{
  "intermediate_size": 448,
  "norm": "rmsnorm",
  "norm_place": "pre",
  "bias": "none",
  "init_std_qkv": 0.0443,
  "init_std_o": 0.0,
  "init_std_down": 0.0,
  "learning_rate": 0.00215,
  "lr_head": 0.00612,
  "warmup_steps": 107,
  "schedule": "wsd"
}
Each number is 128 + 24 x the weight over its row's rms, rounded and kept within 0 to 255. Layers, rows and columns count from 0. Numbers have three digits each. The size before them is the row's rms in percent of the matrix's.

# gate: layer 2 MLP gate, 448x160, rms 0.115, rows 200-205, columns 0-159
# up: layer 2 MLP up, 448x160, rms 0.116, rows 200-205, columns 0-159
# down: layer 2 MLP down (transposed), 448x160, rms 0.0748, rows 200-204, columns 0-159
gate200 104:130102141122089163103159098117096134118160082141114133147127159167102074096124128139116137119175145139149117125138124092168121133158125147120112089075134124182102121156119080164129138104161137132095130146133179140143094126110107137122143135106143102163119129140112113102120129114115141147135135165103135141077137139100118156133120159137119134105106096121122085131150152066129111117176108112178124105133139096107128158161140136158104170190136112133102142130082117132150102116119109
up200 107:104155122134128147135125158169147149139141093132109127114102098145141119163138137141128111080071113151089148116166119146069153117123113152150145150119170133130122103133146104060100121130138124102124105090139079163150131086155136170147110129112137149119107100116123142107194124159100110142103119132123130176102091143160159135103157121133134148130103148132121134125104127097171117080129166180109114142125146159140075136134112120141143155101123148111160122139112123109147148088120163
down200 103:118101123139139117125127148108138134120135128123167125100104153125111111126130148077130142152135134163086101135108110126154180130098121145151108116156106145121131146143159114153100160104110122159106109091085090109111144129117110101145124099144119122126084096105111091141105138123134133114094141129139117128090150114113099150085130090123117123146192121121138153133100145204136119147170163110094141094113080179170128076120183160089112116111144088148158128112155103132122139151128112
gate201 100:168078152146110158140132119119060125143103153119134069152189101137159126120144141151123166124139106135131149146144138112157126105124176121142189149093115126155127096160145132168141121145138111142083172152131122174152141161146083127140124117127153134136123135127114134098095086133121115128081128150124143132126171114157084138191153127109137155114134118123139118146130134087125136125128137090148179102124139136133179143159133119134151131092153123168099140089142160125110126125138129
up201 100:142164131115163145168074144120143090123169132139164097140082132136157149130097093117136150164161137144122178110160087132143140118147141122150138140131138129164134135117102153131113128133171135067148115128092140089146101113128134156098159152174166131100122139125137107107110144132107158159121142126151159127095093138108113146122061164105102118152142134144101098099096119149076156144119091121102141099153137114147134135104170140128105132136127134138199133151142115116151100126136112
down201 105:132123116090147145102130147136135131137122139124123140106142151093111135083135113117118103122117118113092132119140122134118149138119122125138100129129100168132136098120137130165147143084099151106128114084143106133125097136099139090153146125132145121130136116138109112147122137118128147153111144142134137105166096094144156151133054126129159112139126089198150089085163107162153119131141126136129100164126075179160166164163128173145113143124123111106150167142132021138153092126142135
gate202 087:104121128172119134122083127129131134127137117138090112151123152091157149114132139126137131112123155171143134124145187108116132104143127121103077155119128214156151148109115169151171187102122137140093144146098093155125161104127091128120113099145118146111149073097138161109109077102128144125106152167133103148175123115112116138142118057124123115133100173118161116123102129158144109149124124166150133159132105125133129117122144136141157097161158127135150129109132121147118136085124105
up202 083:136139138111164141142150124135143149111141111121153145137128092159138141156121119118108095148101083111055132148133101121157117115123136108160187110122172119127088164145126106132111125137150094156135113150175147132170096114082160109117136164119151136153118143168109129126176146167128174128145115130108120115096151109131170110126116142149112156124128128160122157086120130138077154123129124119123131099100199144104105107111107151103099152114121105138111122151163093124105096123187146
down202 089:149129139112117139110092115149121157149144138163158165145109119167133135096126112138121133151157115170139133108133124098150107159107127102116184081134137124113103129122183108151134089140102093172121145091172107125071115113103135173121144121180108112140107147120125113163111153125147110117156086133123147146127146124173162131120145125123117218105088102087129159133163118134082151090147100135100128077150128118114144113119122152121136137138140137151085132139116124148109140152139119
gate203 101:168144138095091154163107133147118151126162144114135176139093102117121180141117106101140131115142160136132139124145121186104106157183127101119137100126092132129126115153138118118159151153106126126183083137119111129144219110173124161148103086123123155104179145093121149148139116140122151116107125177141081095099084112148137151139154132134116092110155134156150155094149150150105116094142139116120110128122134127123099126134122135128090131141143133114084131148136086107126124127121117
up203 104:135170130139120129129137143125111126165114134127157189133103131109106091141099087128142077136086135163118115125126120162078093171179099125134135113147055135138142122112129153116102104090115138106102126129110119148108121113129099158124124070123131124098130135106137165154160164099164109127121103144106123147146108176153197127101121098116120171126130114095110164119111151122121135118115137094102097126102124113132098130133141147091110130162152145092119166101142134118168139094140100
down203 102:142099128132133131114149140133123157111154138148113144139142176141170158124156123125109141118150071162119157153125163119099168102137091085134100118122109122126133162082113117115124154121097093143156126136111165140122127131132115136139130108153123160149152115174145122127137104127095119137196209085081170124080142131117154169104150164154121114071144151137110116102093132136132129116142159126103130117124097096097106138148092117154159107170150102145127129147125147126147126109100155
gate204 099:156107164125118116095129148107180092131134144114090153128100166128140124162120137151139128125166161137150128094118148132115107133153135099088151154078144109123121128118106133143136144137115078131105164126133158142162090127133109114122126135120153164125079150137169102134123113113130108103111111119119142148159149126128133155180115076068151092220138142112133055145133105123117078122130149157136121118124088118105130098162130108114127148133107138110129163146135136145124115172120145
up204 095:140117080125162124156121169184120129078116129164138123115114092174075184124138151100172144144165106146108156086124097117154139144151121163141161099128099152132088133121148133145140131113128194128119124130139120106102150117135099120134146128130090133140160139142125118160119141142118107134112107159145153131117142124095115148088135151169111139068126174112137148137116164148118108119128133036093151136122126133098134126104139129160132099136133116136075119130128131126106132151127156
down204 099:155101131118118123137143116088151172122121090125081193139145080134211149147133088114179109136096128119146139168163153139157066152113120110078129122131130100124091136160102153134141126120103102096128155116117108144110106106117153141145121130146136124117125134113119129135067136100112135124136106120133131111126102148148102122135120147156111158134191141100109151142099095135115159142187130096117100114132090089144133134135118122150089150108139125153128130140122152123111128079120100
gate205 091:117127140137076154137185107134133166139092111124129160126166156101153134063132100145159145136143151083096180111171156132167086138164154160142123128136124159149152109099100132119174084085139147104128116133127091087116103122134121123137151115118127130130136107110137129169101078119125097141151096133115141128118146124111076166116109129114148131149172168124132164156138149133084131104159115121113137133159135142103144090138156135108124128077124116127121123084122143164156136122111132
up205 089:108145134136123130111131128136106175150122113151128148109191188141165124097117136117127145095153124100136129089158127141162102175155152150142123124169133127159116127150089122135134108104145121141167132105123087110102167140134137152151163098170131051114132097081118157141123102096155121123155099139126131131129160137079136159160120132122126104146155116114172137167150141083129110135124146144167124154163160145150131096124157115120189132115146114119151133153104144119108136111091156